{"n_head": 3, "norm": "layernorm", "qk_norm": false, "tie_embeddings": false, "init_std_up": 0.0471}
Each number is 200 + 30 x the weight over its row's rms, rounded and kept within 0 to 999. Layers, rows and columns count from 0. The size before them is the row's rms in percent of the matrix's.

# o: layer 3 attention output (transposed), 192x192, rms 0.106, rows 172-191, columns 0-95
# v: layer 3 attention value, 192x192, rms 0.118, rows 173-191, columns 0-95
# up: layer 3 MLP up, 768x192, rms 0.242, rows 0-16, columns 0-95
# down: layer 3 MLP down (transposed), 768x192, rms 0.0883, rows 0-15, columns 0-95
o172,097,199,218,150,162,198,231,215,132,202,220,181,190,197,187,187,187,184,154,224,263,186,211,233,209,256,186,156,232,163,205,145,186,204,241,163,230,184,224,292,231,215,161,180,188,148,215,232,209,199,176,214,156,205,165,228,186,165,143,223,154,206,248,142,152,202,178,145,203,268,237,188,227,220,227,161,199,215,206,209,203,172,213,205,217,222,236,215,216,229,255,224,214,176,203,177,225
v173,105,141,214,171,218,207,238,237,220,247,200,208,179,235,192,202,216,187,219,186,176,172,189,191,232,198,204,199,191,220,229,218,230,144,212,187,189,192,113,186,191,191,207,211,156,231,164,181,224,188,144,191,169,186,232,197,179,159,234,192,211,194,167,214,179,238,243,144,205,222,203,230,199,231,209,168,110,210,176,191,229,201,255,199,199,249,174,160,164,169,196,188,185,187,214,167,169
o173,098,207,189,148,183,239,180,219,220,252,208,224,148,218,226,252,214,185,233,208,189,167,200,225,204,219,184,224,152,154,169,203,181,266,209,251,233,207,235,154,220,198,179,212,229,224,196,196,200,191,224,203,210,195,153,242,201,167,181,180,212,204,233,196,225,203,241,147,179,173,188,235,212,196,236,200,180,185,167,155,194,206,168,214,250,204,213,227,206,217,180,246,193,193,179,206,202
v174,107,181,194,181,213,211,207,195,158,227,237,211,173,231,210,200,148,202,209,186,217,187,186,192,229,188,235,216,275,212,209,200,233,215,191,187,195,183,231,243,174,249,236,250,213,181,170,228,193,207,214,186,135,212,138,221,183,175,217,209,211,188,226,226,219,227,223,153,206,201,134,256,208,210,188,206,209,208,183,227,192,186,216,189,208,141,187,174,170,187,142,231,157,158,176,207,178
o174,098,186,206,213,207,187,215,198,166,169,223,183,186,114,190,237,238,167,174,233,302,219,203,153,217,195,146,232,216,170,204,201,145,217,211,179,258,165,159,135,186,199,174,174,211,243,180,192,187,200,171,255,203,188,207,241,185,212,151,196,234,257,221,139,193,218,182,203,192,235,221,166,203,189,227,196,234,199,226,166,118,182,214,177,201,178,202,212,256,204,181,275,207,185,230,181,242
v175,102,181,186,177,158,200,193,189,205,170,183,122,264,188,214,226,211,189,185,188,168,199,181,207,205,237,208,222,161,195,171,205,145,145,225,174,186,193,208,164,185,188,184,245,178,172,227,184,195,226,177,205,160,230,212,183,216,207,220,224,234,166,221,222,214,229,210,204,165,197,208,195,197,251,218,245,144,194,189,181,188,161,223,201,214,204,192,218,185,228,163,207,176,195,161,163,181
o175,093,248,153,175,180,237,190,197,177,164,166,209,261,180,188,223,218,235,200,197,213,189,170,208,153,174,185,208,241,214,137,188,175,224,257,216,148,217,201,189,257,225,212,166,215,144,162,166,174,188,167,213,230,231,214,192,214,183,205,231,213,237,197,180,191,181,194,136,230,183,211,211,165,172,189,177,237,214,187,216,215,208,177,203,212,172,235,193,235,150,152,150,191,196,277,236,224
v176,101,142,222,244,179,192,183,230,197,198,165,209,235,221,151,165,203,267,170,171,200,206,130,180,214,251,204,188,191,227,217,245,199,149,223,197,181,195,239,235,234,140,256,216,174,180,160,160,175,202,232,170,188,206,198,250,164,251,230,218,192,246,203,241,190,160,151,162,230,214,201,221,256,166,182,173,228,197,259,186,247,195,216,175,194,240,170,203,163,207,195,223,174,236,179,188,134
o176,097,191,198,246,215,233,179,233,251,229,239,159,203,121,242,198,214,186,182,192,158,239,198,180,176,176,201,179,206,200,201,218,191,217,167,228,210,178,218,182,156,174,162,212,260,227,203,170,182,191,208,164,220,182,126,171,186,150,225,141,155,247,251,225,173,154,263,187,143,184,205,213,240,184,201,205,225,245,217,153,186,236,205,246,212,154,162,188,170,187,216,183,214,193,252,182,193
v177,105,201,202,208,201,238,129,198,231,171,201,147,160,176,185,145,193,218,189,238,211,198,214,208,172,251,201,198,208,216,193,212,214,193,213,209,234,148,243,202,198,180,211,167,233,170,194,182,211,246,220,216,174,217,224,191,246,229,228,181,171,226,211,121,238,214,159,168,160,258,228,192,220,201,219,261,217,226,217,260,212,201,173,195,197,221,203,148,224,212,199,172,170,176,200,184,217
o177,102,236,132,226,175,195,201,270,181,221,186,187,217,178,224,215,175,209,201,219,172,246,200,180,213,193,176,170,243,165,223,222,159,215,218,146,195,179,188,245,189,167,214,186,164,189,224,216,259,203,168,180,217,200,163,195,212,205,281,222,200,149,219,222,183,171,172,211,232,234,232,208,181,200,240,203,202,146,218,220,184,171,244,165,186,179,173,231,195,184,230,173,205,208,232,208,170
v178,110,212,204,245,195,222,223,250,193,220,224,200,200,255,191,184,210,221,195,184,216,213,228,160,215,233,191,191,198,182,166,242,157,190,142,160,142,229,239,192,231,180,178,166,230,210,232,208,209,188,202,216,192,173,181,185,204,174,202,180,207,164,204,178,158,186,241,196,192,218,226,132,186,253,218,203,212,197,239,188,241,194,137,236,230,184,224,201,192,190,174,213,213,204,162,192,179
o178,105,208,161,169,206,260,176,198,165,228,170,194,178,223,233,172,202,135,235,226,148,181,204,214,162,202,241,193,238,165,214,185,163,201,232,192,180,191,125,191,192,204,229,213,171,200,196,183,214,167,161,196,225,220,240,234,214,155,181,185,234,136,204,233,270,176,179,173,186,225,221,186,221,167,211,222,172,223,215,229,192,213,236,223,216,258,198,184,175,184,183,125,186,216,195,192,165
v179,109,223,147,214,213,195,217,187,202,185,186,203,212,125,187,217,121,232,188,227,208,212,242,158,247,220,157,254,213,187,189,190,210,168,158,169,268,193,138,169,216,210,195,164,168,166,232,157,252,193,201,190,251,199,198,158,209,184,138,196,177,217,274,192,168,211,201,155,229,138,220,184,241,179,199,221,222,187,218,227,191,210,201,223,177,219,209,213,178,243,226,202,153,215,189,191,168
o179,103,225,181,182,228,211,212,207,226,286,228,205,220,261,202,167,203,163,173,206,225,181,158,215,186,211,214,191,201,178,175,171,213,196,248,205,232,244,178,187,210,212,192,218,230,232,201,179,190,192,269,186,158,150,201,235,194,216,184,220,212,234,201,218,259,195,135,180,213,268,192,205,218,213,243,177,248,239,199,186,189,203,177,214,249,171,174,206,243,237,164,147,216,173,179,194,197
v180,104,167,179,170,225,208,251,146,186,224,191,176,167,211,138,196,183,166,171,197,214,210,166,200,174,202,144,206,156,170,199,194,204,154,181,203,246,156,136,191,210,169,169,278,257,189,179,193,175,242,276,228,254,174,204,167,251,200,164,241,228,205,246,162,143,208,197,175,211,233,177,213,162,178,215,192,202,206,225,204,221,221,166,222,206,209,205,230,193,201,220,221,161,197,189,191,169
o180,103,183,237,192,213,217,178,227,195,229,176,159,210,193,233,216,226,240,207,222,180,206,196,202,202,241,230,265,189,207,157,178,229,221,203,203,137,248,240,157,186,213,206,218,252,170,241,198,199,193,215,195,172,206,227,213,248,244,238,197,134,214,187,220,183,214,182,132,245,204,204,189,224,204,125,201,182,200,228,173,163,169,192,150,171,196,190,174,196,218,206,152,251,221,186,236,199
v181,101,183,257,213,210,258,202,212,272,201,175,239,211,188,249,231,202,217,181,152,213,194,138,185,232,196,187,241,211,236,209,175,217,238,160,236,245,204,240,248,201,193,227,201,176,178,238,180,196,205,173,188,159,233,162,150,185,227,177,184,186,201,169,173,208,175,195,182,162,202,174,140,218,204,172,165,241,202,213,194,166,178,188,214,237,199,241,192,195,173,192,211,249,185,230,198,128
o181,105,247,180,167,242,205,277,195,188,179,178,161,108,200,197,152,190,210,169,155,228,222,244,185,186,172,217,179,252,197,187,211,183,139,225,224,197,148,170,171,133,184,236,145,195,179,169,156,234,241,216,269,207,172,195,235,229,160,233,183,201,193,230,235,187,183,161,227,263,191,173,201,146,218,157,213,220,203,202,212,257,201,200,210,173,197,194,196,191,216,215,157,224,188,251,223,252
v182,111,167,183,252,170,243,187,199,162,183,206,222,153,228,224,249,173,241,236,265,221,228,183,201,183,153,234,196,228,223,175,239,193,218,203,206,212,243,180,226,154,208,175,214,158,220,194,198,288,211,204,102,185,168,223,189,204,179,185,254,154,237,179,210,195,246,183,216,238,193,193,168,192,243,198,230,159,170,199,186,206,237,156,169,205,182,225,199,199,167,165,220,183,223,144,182,197
o182,102,251,215,151,176,174,180,237,218,200,190,221,218,254,144,169,177,202,207,195,240,206,235,201,222,177,197,197,214,209,239,230,205,178,153,192,155,168,166,149,205,182,170,137,236,185,231,200,202,191,194,215,156,192,154,211,195,220,196,197,222,243,205,164,220,283,228,227,177,185,211,133,163,190,183,210,205,172,195,245,215,226,224,214,174,210,201,205,136,239,183,163,159,197,186,196,272
v183,105,199,185,210,200,212,199,167,196,220,268,205,185,244,158,194,205,230,255,227,167,225,205,222,187,211,164,244,176,168,221,210,191,254,182,217,219,194,167,160,218,181,215,225,189,203,161,221,177,147,213,155,184,207,234,185,156,156,153,181,242,173,199,201,224,178,201,205,212,194,183,226,170,244,211,184,167,169,176,186,182,199,194,220,217,177,179,188,235,232,192,235,145,247,247,189,215
o183,103,204,209,177,204,182,173,215,211,205,174,159,194,163,227,251,182,152,179,176,175,184,142,196,220,199,224,207,199,179,160,228,195,191,197,157,182,167,195,183,222,217,223,219,185,189,215,214,222,189,173,227,190,206,156,214,197,175,159,213,127,244,144,228,224,240,214,211,223,234,225,159,185,206,164,169,232,220,169,195,234,229,195,219,211,226,242,222,202,248,215,220,243,163,139,198,243
v184,109,162,198,146,151,139,172,169,237,239,159,206,238,166,185,217,145,250,240,154,199,204,259,194,197,151,214,188,229,180,171,199,162,247,195,254,236,143,203,180,179,257,171,200,246,235,233,262,170,223,220,161,172,186,146,198,229,183,192,166,197,185,174,151,225,226,171,259,225,219,191,206,138,212,177,211,199,199,130,196,204,189,193,218,250,185,156,191,205,195,216,223,190,162,200,202,205
o184,107,211,229,227,195,182,208,221,204,199,158,188,202,265,185,180,196,212,176,199,188,185,160,232,181,209,180,210,179,164,199,150,179,211,244,191,198,172,185,195,220,156,222,188,232,202,188,185,203,231,210,244,234,228,183,211,195,143,225,194,236,223,252,206,165,208,182,169,204,134,228,176,221,212,213,258,188,182,213,215,159,245,204,178,190,218,222,219,183,197,164,181,181,289,147,184,193
v185,115,195,155,237,214,202,234,243,197,195,219,201,202,242,200,169,177,168,185,267,251,217,239,194,176,228,241,246,174,201,175,252,140,167,247,196,187,183,190,265,180,165,186,243,190,176,201,252,195,194,186,182,226,224,184,216,231,171,211,235,215,219,167,196,160,204,218,233,171,223,182,267,197,244,238,191,211,210,178,209,184,188,265,148,179,159,186,166,192,230,173,208,183,193,251,209,192
o185,107,171,228,233,206,199,167,205,214,174,170,172,203,201,174,200,204,195,151,256,166,163,183,214,190,210,193,199,205,177,241,246,192,162,141,241,224,173,219,265,240,234,201,133,194,158,213,196,199,160,188,141,230,168,225,201,163,250,157,161,225,233,170,215,188,198,185,245,226,255,207,191,141,186,197,151,166,172,189,208,170,186,235,208,228,207,211,234,217,223,222,154,218,153,192,194,195
v186,106,235,146,227,175,205,169,149,199,211,226,187,182,158,207,215,211,202,215,189,243,230,236,232,246,207,178,181,234,232,178,244,193,169,246,224,226,254,186,195,222,266,164,136,249,214,195,209,226,223,176,220,241,191,191,240,153,231,231,182,165,189,186,183,252,191,167,217,172,221,191,194,160,214,196,193,180,201,207,141,198,182,183,169,205,257,209,120,214,189,167,237,274,200,201,187,178
o186,105,251,223,203,245,204,149,205,210,223,216,160,228,130,171,154,170,189,180,196,180,217,202,214,151,226,242,194,185,179,235,201,200,182,207,206,161,230,209,199,194,178,224,211,196,196,242,219,215,223,151,146,127,206,211,142,225,177,216,200,265,175,193,185,179,175,234,194,167,183,192,212,233,216,213,222,185,179,262,230,223,206,237,202,196,210,193,205,203,238,207,190,182,186,225,168,229
v187,106,223,227,266,177,206,235,206,223,197,261,203,239,229,132,229,168,231,171,170,142,195,236,141,181,183,189,195,194,179,229,244,215,223,261,224,262,206,210,240,139,187,226,216,159,221,202,185,185,182,164,160,133,205,232,202,162,237,173,235,152,218,188,191,231,244,227,157,193,225,197,216,186,204,230,258,204,167,201,200,194,165,127,204,188,247,192,203,177,189,225,202,180,217,205,196,222
o187,105,219,198,213,244,180,159,147,163,172,119,194,189,135,188,249,160,127,183,169,214,228,171,232,186,212,235,191,181,248,207,189,209,124,212,151,225,218,185,210,161,164,201,166,228,222,154,132,197,198,239,196,181,238,185,132,209,216,227,201,191,203,253,250,205,219,167,184,194,162,244,234,226,199,206,265,265,246,221,232,216,198,244,166,246,177,188,204,220,207,214,235,196,180,189,264,169
v188,104,208,219,159,248,215,147,192,218,219,255,141,189,200,137,253,253,214,209,172,219,200,180,185,176,175,193,211,208,246,213,229,187,145,209,195,168,206,244,182,143,245,189,221,200,238,199,236,175,148,262,196,193,195,197,211,210,151,213,160,211,157,191,193,245,219,192,185,201,233,240,188,172,211,203,243,191,182,256,136,170,226,148,225,204,201,168,205,207,202,230,183,163,202,148,177,190
o188,099,191,210,268,148,218,212,189,208,182,162,239,219,153,158,215,159,214,241,227,176,238,193,201,219,180,235,205,151,194,180,181,184,253,206,133,250,182,182,207,197,182,174,154,202,173,183,195,197,180,197,196,207,186,236,218,208,208,179,183,173,179,206,243,146,180,229,192,211,138,236,181,187,217,203,196,186,184,157,232,186,229,228,139,236,173,146,257,178,208,200,210,169,248,205,277,210
v189,113,214,200,196,184,257,149,161,236,163,194,216,226,197,191,196,237,217,204,194,214,224,312,125,240,217,174,219,237,151,183,183,182,194,206,189,224,163,186,198,169,150,203,177,193,166,179,204,216,215,188,200,246,147,175,202,231,168,212,213,207,189,198,188,248,239,181,208,250,193,159,186,180,220,180,209,203,192,193,222,213,212,208,147,263,164,191,211,174,189,207,226,182,146,212,185,188
o189,109,181,198,210,200,222,240,221,203,210,199,170,255,223,166,222,163,272,219,201,243,225,188,168,233,239,231,189,211,223,201,179,204,228,238,213,178,198,195,191,206,220,215,199,227,208,220,188,106,214,231,139,148,230,203,186,172,239,198,196,191,182,207,214,232,209,169,238,230,198,263,168,217,203,235,221,226,177,192,188,183,242,211,241,158,225,204,162,238,187,137,197,257,193,143,164,178
v190,106,216,192,234,251,210,177,175,202,248,257,184,204,227,194,201,192,190,223,122,224,202,181,196,212,192,188,203,198,211,226,163,213,193,236,209,194,186,132,198,234,155,201,210,178,182,209,278,173,238,219,180,235,198,214,170,221,205,164,181,225,199,191,261,242,189,169,265,169,226,207,151,193,203,173,160,145,234,171,205,153,186,186,197,222,211,235,172,193,209,189,189,208,218,229,229,205
o190,098,187,218,193,194,206,206,241,216,173,164,132,211,235,212,228,173,213,195,122,167,219,178,185,123,201,174,187,237,200,184,183,223,181,234,216,203,210,268,137,173,201,159,207,173,195,172,199,214,126,224,195,233,222,209,261,200,216,188,187,233,196,218,170,184,144,212,232,183,206,164,202,184,202,207,178,223,179,172,219,208,217,202,211,189,116,219,210,217,266,229,192,215,192,196,201,242
v191,102,212,207,185,153,212,182,183,161,188,243,193,185,192,192,179,184,179,232,145,222,191,168,213,223,169,199,161,206,174,236,165,172,202,234,174,229,199,208,237,186,214,178,198,189,198,189,196,248,217,210,209,181,171,227,165,217,249,179,189,227,260,202,195,190,226,193,178,229,264,187,189,166,241,238,177,157,250,253,175,166,187,241,243,192,145,221,257,223,145,200,155,171,225,177,245,208
o191,101,150,167,205,202,182,269,195,152,156,201,166,214,201,162,223,220,177,220,236,223,215,223,223,224,144,144,209,206,181,196,245,169,217,161,195,198,203,184,196,232,172,233,222,240,167,247,198,192,192,192,172,192,200,190,248,194,200,177,215,203,174,185,221,156,147,235,201,163,126,222,233,177,187,211,219,212,202,170,261,203,239,155,221,193,243,200,205,196,169,212,203,201,191,225,123,199
up0,096,242,234,206,220,241,152,180,153,228,208,173,197,181,170,209,188,186,196,194,209,227,232,250,197,200,169,205,189,211,206,203,216,222,190,189,200,130,238,229,156,207,235,171,188,165,183,166,215,194,216,147,230,145,199,158,165,130,155,225,188,172,193,203,188,220,200,207,147,240,192,161,229,131,176,201,162,212,237,176,178,213,171,233,192,239,185,207,190,229,155,222,192,278,249,208,179
down0,098,202,201,181,221,230,203,192,173,206,164,237,187,214,173,224,234,173,151,202,216,219,240,205,207,165,175,256,153,191,225,208,197,207,221,274,179,202,185,244,167,184,244,225,179,262,216,146,150,182,202,178,163,254,222,183,168,173,237,192,195,194,189,218,212,191,203,179,175,211,233,220,228,140,221,203,181,245,232,212,184,184,153,140,222,191,193,237,191,181,234,241,276,185,147,188,183
up1,101,156,239,187,194,204,137,181,231,160,191,185,183,244,247,185,239,133,196,220,196,208,222,240,248,257,187,211,172,227,197,169,163,182,217,157,231,204,194,171,171,224,197,194,197,189,194,212,216,256,182,236,241,200,164,160,170,238,229,176,220,185,190,199,142,171,196,202,217,189,182,167,205,165,165,219,190,241,181,193,156,243,218,106,192,191,172,267,200,180,165,203,191,182,176,162,152
down1,089,220,207,122,144,233,182,157,160,191,249,183,233,196,178,173,249,241,162,161,239,221,236,199,209,184,181,198,213,233,173,236,213,173,174,270,204,221,195,185,245,240,223,177,273,241,157,214,142,210,203,209,190,189,194,240,164,222,195,262,209,216,190,252,206,170,191,182,176,220,193,192,226,180,206,130,166,171,201,210,232,204,234,142,188,217,221,208,198,198,214,161,186,156,154,192,197
up2,104,236,202,192,218,187,200,251,176,142,157,213,231,173,160,262,124,211,217,198,188,229,194,214,219,186,223,140,260,207,215,166,220,202,191,160,162,212,258,183,224,243,190,172,217,213,207,260,207,218,176,228,215,220,218,161,240,144,184,215,200,209,250,171,206,203,231,220,157,236,159,166,230,230,213,249,150,189,174,167,154,208,229,146,199,155,230,158,199,198,201,181,134,179,247,198,151
down2,095,215,166,213,206,176,239,210,174,209,183,190,180,172,156,269,170,175,209,146,204,273,250,179,235,195,166,203,187,226,225,219,214,251,139,251,214,204,210,162,197,243,179,166,182,180,216,177,247,197,135,228,130,278,164,188,241,188,212,184,202,180,185,172,254,181,217,235,195,212,200,226,217,239,188,235,189,133,181,174,201,186,173,222,168,191,215,182,226,229,206,201,198,182,213,188,163
up3,099,239,194,148,166,234,154,210,226,206,218,226,239,173,161,185,202,248,223,208,138,215,207,196,222,209,177,224,172,151,213,206,193,142,161,275,178,181,180,240,197,174,189,227,209,194,148,201,167,134,248,214,210,171,195,158,209,187,188,194,193,221,185,167,208,167,252,254,174,237,209,222,129,212,242,199,189,231,198,157,206,198,187,206,239,182,273,227,190,192,200,216,167,216,215,174,210
down3,097,184,204,161,230,231,171,211,175,200,180,235,160,251,211,160,231,174,175,201,231,233,200,213,231,176,168,198,207,181,227,208,212,211,189,202,215,214,232,227,223,243,238,222,171,186,252,222,209,185,232,212,190,242,201,216,200,204,234,153,139,222,222,232,240,194,172,103,198,215,218,206,200,225,200,195,202,212,235,231,205,256,190,201,200,238,174,241,221,195,179,159,202,173,150,231,191
up4,104,181,179,177,179,206,203,237,205,198,188,169,198,201,268,213,214,172,204,149,218,163,198,179,263,210,217,194,215,231,188,161,177,228,230,165,186,259,152,257,152,252,209,221,244,167,232,205,208,191,204,212,153,240,198,227,235,241,250,208,219,205,148,262,180,180,230,175,227,187,244,144,192,248,239,210,182,154,243,225,171,183,226,175,203,192,163,147,218,204,181,190,199,161,229,187,214
down4,116,205,189,185,172,180,190,194,215,222,224,236,187,259,181,175,196,163,170,266,195,181,201,191,200,160,202,182,181,186,264,180,149,200,169,164,202,203,218,218,229,228,168,228,236,175,186,188,207,184,136,205,221,226,216,213,240,211,271,136,175,143,191,165,232,119,196,171,169,174,242,228,186,192,220,191,161,170,265,207,197,189,218,245,183,211,216,234,220,183,185,240,224,190,141,214,180
up5,104,178,169,190,190,158,177,180,191,164,192,215,202,233,203,223,221,163,221,224,249,183,165,186,232,240,201,183,182,211,215,165,163,248,260,161,270,206,216,201,205,222,206,197,181,220,164,228,181,198,201,208,199,196,171,178,239,159,204,184,258,193,128,239,187,197,182,181,198,157,261,216,174,223,239,190,163,163,214,234,221,183,226,162,250,147,167,175,261,214,199,279,239,183,179,210,239
down5,101,231,200,227,239,165,202,185,202,182,207,223,154,217,191,173,192,230,214,259,180,196,218,182,174,178,207,178,190,204,248,175,232,226,160,243,237,188,224,151,203,172,178,201,259,198,221,220,191,218,165,221,185,172,184,229,209,242,232,180,165,241,209,199,155,207,207,203,155,171,210,179,187,132,186,180,201,173,235,177,241,171,210,252,218,246,221,210,224,221,136,161,220,225,163,205,150
up6,096,170,201,159,190,204,226,253,233,205,196,169,159,179,127,200,172,212,202,267,207,178,159,221,177,174,221,155,202,216,197,223,186,276,173,186,141,224,217,259,155,179,187,206,200,174,229,206,207,179,184,219,225,218,241,187,206,253,158,210,170,146,183,229,251,179,182,190,155,214,244,145,262,201,275,229,162,193,214,206,187,233,224,229,266,190,183,183,220,216,170,241,239,187,246,218,224
down6,094,222,214,201,283,195,210,225,200,191,187,208,162,192,250,168,228,281,179,218,182,173,165,233,160,179,133,203,174,182,193,208,190,230,157,160,180,149,180,248,208,253,183,190,194,196,211,196,190,210,209,216,266,252,199,269,196,178,207,140,198,188,176,212,197,209,209,218,229,217,230,197,207,186,225,192,184,177,193,202,201,185,236,236,188,212,198,183,133,199,236,160,176,183,191,188,243
up7,099,214,196,260,212,160,226,181,178,203,163,239,203,229,227,157,181,178,215,209,221,189,224,187,198,195,175,225,198,164,189,175,242,243,186,224,216,195,154,178,224,196,170,184,186,194,203,230,181,171,210,190,170,258,170,277,198,235,217,205,197,167,112,213,217,205,186,228,187,202,241,176,190,221,223,221,209,158,281,154,200,213,207,189,204,190,236,246,211,177,195,187,234,233,183,209,205
down7,105,198,218,206,245,138,163,197,221,278,162,224,160,153,178,218,146,256,193,155,184,157,198,193,158,209,190,208,212,202,205,158,120,182,180,188,218,269,204,189,193,158,198,227,270,183,198,208,213,192,266,187,199,188,196,220,192,217,250,224,206,143,181,179,194,236,177,222,250,197,139,182,202,223,225,222,208,197,230,256,207,213,197,254,209,254,260,202,258,143,195,184,182,237,224,190,240
up8,101,186,200,133,219,176,229,217,156,243,128,169,240,189,237,208,193,218,190,205,134,177,228,228,165,233,191,192,203,180,240,217,180,180,199,190,160,198,231,214,208,248,199,188,227,179,186,180,167,229,228,237,155,203,200,169,220,167,197,196,188,164,221,162,202,242,141,219,164,234,247,200,164,264,205,215,217,260,173,207,194,204,213,150,249,170,222,151,218,210,163,157,179,226,200,198,179
down8,095,216,244,168,191,256,199,181,205,180,183,258,217,216,200,177,187,209,210,179,149,218,177,281,191,173,210,237,155,165,203,177,297,180,202,217,192,194,184,170,205,183,163,238,194,207,194,195,218,250,258,158,208,205,168,245,177,199,211,220,215,172,195,248,172,238,210,220,158,246,242,172,192,184,208,197,173,228,191,133,212,217,224,215,217,221,217,211,172,229,206,108,199,213,155,159,171
up9,107,226,203,197,169,268,184,214,234,260,215,208,215,157,226,213,214,148,220,230,204,128,209,188,233,221,213,194,192,167,213,200,225,186,164,166,229,152,173,172,237,225,166,173,233,201,230,216,224,168,243,185,233,207,174,212,170,145,195,192,213,184,203,213,224,180,188,135,190,209,199,209,193,194,201,208,205,178,252,215,193,146,199,212,138,223,196,164,169,249,242,174,194,225,232,211,181
down9,104,231,194,198,198,208,232,204,134,265,198,240,178,197,180,199,203,182,230,192,242,171,201,231,188,227,278,232,191,181,203,245,190,164,198,209,219,215,223,173,233,219,193,259,194,235,163,218,204,180,240,236,181,207,153,167,192,198,173,151,194,221,171,209,124,201,238,152,158,212,241,202,250,221,183,193,232,223,271,167,172,164,213,189,164,223,201,181,219,230,182,248,199,158,180,230,216
up10,099,160,192,181,167,163,185,219,187,244,127,156,193,163,191,225,233,174,146,220,192,171,185,196,214,244,225,169,211,174,194,208,244,189,266,192,228,217,207,225,209,245,192,186,155,187,204,173,247,182,263,267,188,246,180,192,195,217,168,230,172,174,162,161,148,221,168,214,216,176,188,178,206,247,266,198,198,179,216,201,249,142,214,162,223,187,175,203,265,219,214,265,232,229,225,224,205
down10,106,261,201,184,201,230,180,155,199,167,191,187,207,206,227,207,214,205,200,184,216,194,224,199,207,182,241,210,223,177,210,160,170,248,212,175,200,230,208,191,228,182,167,163,199,167,180,171,207,212,156,207,183,225,206,178,222,219,165,195,236,219,178,182,195,222,166,188,148,206,217,220,165,203,178,181,186,187,225,190,232,177,248,230,248,194,204,258,203,178,152,228,232,205,224,182,215
up11,095,241,217,195,164,221,185,226,202,182,178,175,206,192,234,215,229,151,253,283,211,202,224,191,211,194,143,203,231,218,199,186,171,215,193,135,189,220,205,206,202,215,192,176,195,164,176,228,208,213,147,183,240,200,213,191,223,228,133,167,201,175,248,191,225,180,239,176,164,133,167,226,215,231,209,179,170,154,159,231,238,180,211,175,195,195,237,218,186,176,208,233,216,164,204,205,171
down11,099,222,195,272,155,186,208,189,197,200,169,175,248,202,174,182,221,239,207,191,153,222,198,177,276,204,168,177,211,232,201,188,210,236,168,168,151,193,208,151,216,147,238,200,259,214,178,150,167,143,223,182,205,231,121,225,171,199,235,170,210,220,245,208,262,208,189,258,208,198,174,254,208,258,179,249,195,186,175,209,196,162,157,188,245,245,207,207,217,152,240,182,173,168,220,155,179
up12,094,205,216,199,188,215,194,190,198,266,214,191,204,241,229,179,257,165,223,197,157,218,226,221,239,223,228,210,192,176,175,183,207,209,197,151,220,204,181,261,243,235,131,206,203,167,200,214,221,193,200,191,231,196,221,180,263,221,232,156,205,198,209,179,210,232,211,151,154,159,207,153,201,222,226,159,187,190,167,191,193,187,198,166,192,245,178,210,218,216,149,178,166,244,175,192,241
down12,091,206,166,225,194,235,168,209,201,270,174,214,151,173,177,167,245,177,181,217,198,180,207,215,204,228,213,217,200,182,167,165,180,154,234,163,211,253,185,229,217,200,180,211,199,224,282,178,220,239,161,187,170,207,173,186,158,157,224,211,195,215,218,165,265,180,212,233,199,187,235,196,217,208,184,236,213,190,235,203,220,178,196,246,149,219,186,229,210,188,192,205,208,202,187,186,143
up13,099,178,213,213,225,218,170,233,208,213,264,210,228,204,147,158,190,212,219,235,193,257,218,218,252,218,165,227,179,212,128,178,134,183,242,167,243,179,205,205,211,226,202,226,195,169,204,226,222,129,223,187,216,279,234,175,193,190,251,211,205,164,201,227,253,198,156,196,167,208,235,186,222,241,233,176,178,222,181,199,158,184,217,163,203,219,209,201,168,214,179,228,158,252,177,265,210
down13,100,199,197,188,155,276,139,180,218,186,216,201,162,191,192,215,175,195,189,193,171,181,163,209,236,176,193,236,212,228,205,202,171,167,221,238,181,218,212,195,216,153,180,232,224,228,210,233,218,227,153,235,189,218,210,215,240,212,223,214,230,220,186,234,206,213,246,216,135,183,174,244,205,225,206,233,233,274,197,178,157,161,180,197,172,237,177,178,190,263,181,187,224,198,193,190,162
up14,103,189,255,209,205,182,203,179,243,167,177,215,194,186,150,177,150,247,201,271,241,194,202,310,200,206,111,193,188,185,181,167,172,213,226,204,226,222,190,210,185,172,211,200,239,180,223,188,209,196,206,161,211,167,236,189,203,184,167,201,143,135,183,198,253,190,203,176,250,205,227,202,181,206,192,191,178,175,204,184,216,177,178,226,178,209,220,212,134,171,198,173,233,211,195,204,168
down14,099,232,202,160,139,177,231,157,216,239,198,136,143,248,173,177,193,210,222,176,217,166,213,223,168,190,215,244,230,252,248,188,233,187,190,225,233,192,239,215,160,197,207,208,226,203,188,192,244,233,196,196,177,170,170,135,237,177,172,235,179,191,208,176,221,202,200,252,254,233,181,196,221,202,186,208,204,230,230,200,179,189,192,234,162,205,167,162,212,180,232,223,199,152,172,205,228
up15,096,215,197,180,212,236,216,238,152,180,209,211,212,191,155,195,152,188,242,190,233,187,221,193,243,170,206,249,222,145,155,186,225,216,216,202,130,221,192,186,199,187,206,154,189,153,164,187,200,147,218,135,303,228,189,200,225,183,121,159,236,195,202,188,208,192,200,144,235,168,214,230,183,168,220,238,168,193,209,248,247,118,228,186,171,162,209,201,198,220,221,210,242,199,233,183,196
down15,101,223,232,204,206,216,196,219,201,169,216,226,106,227,271,146,214,191,227,186,177,209,250,238,204,195,199,233,204,240,255,188,219,171,211,216,252,215,222,206,164,169,157,240,231,208,197,179,199,220,211,194,188,221,197,217,185,207,212,201,243,188,249,249,178,175,215,188,205,181,187,199,188,196,263,149,228,209,204,188,172,156,164,150,211,219,166,177,184,197,206,202,178,197,243,207,178
up16,098,168,214,153,154,193,220,219,249,222,230,213,181,212,189,182,196,212,185,230,219,248,168,173,194,184,177,208,167,180,202,153,218,225,271,172,232,166,200,187,183,246,266,252,216,198,185,196,206,246,198,245,203,216,200,249,227,162,161,182,220,187,192,168,181,216,205,170,248,209,219,180,208,228,206,184,194,201,218,190,236,169,160,198,153,206,173,215,201,197,143,234,199,177,184,198,193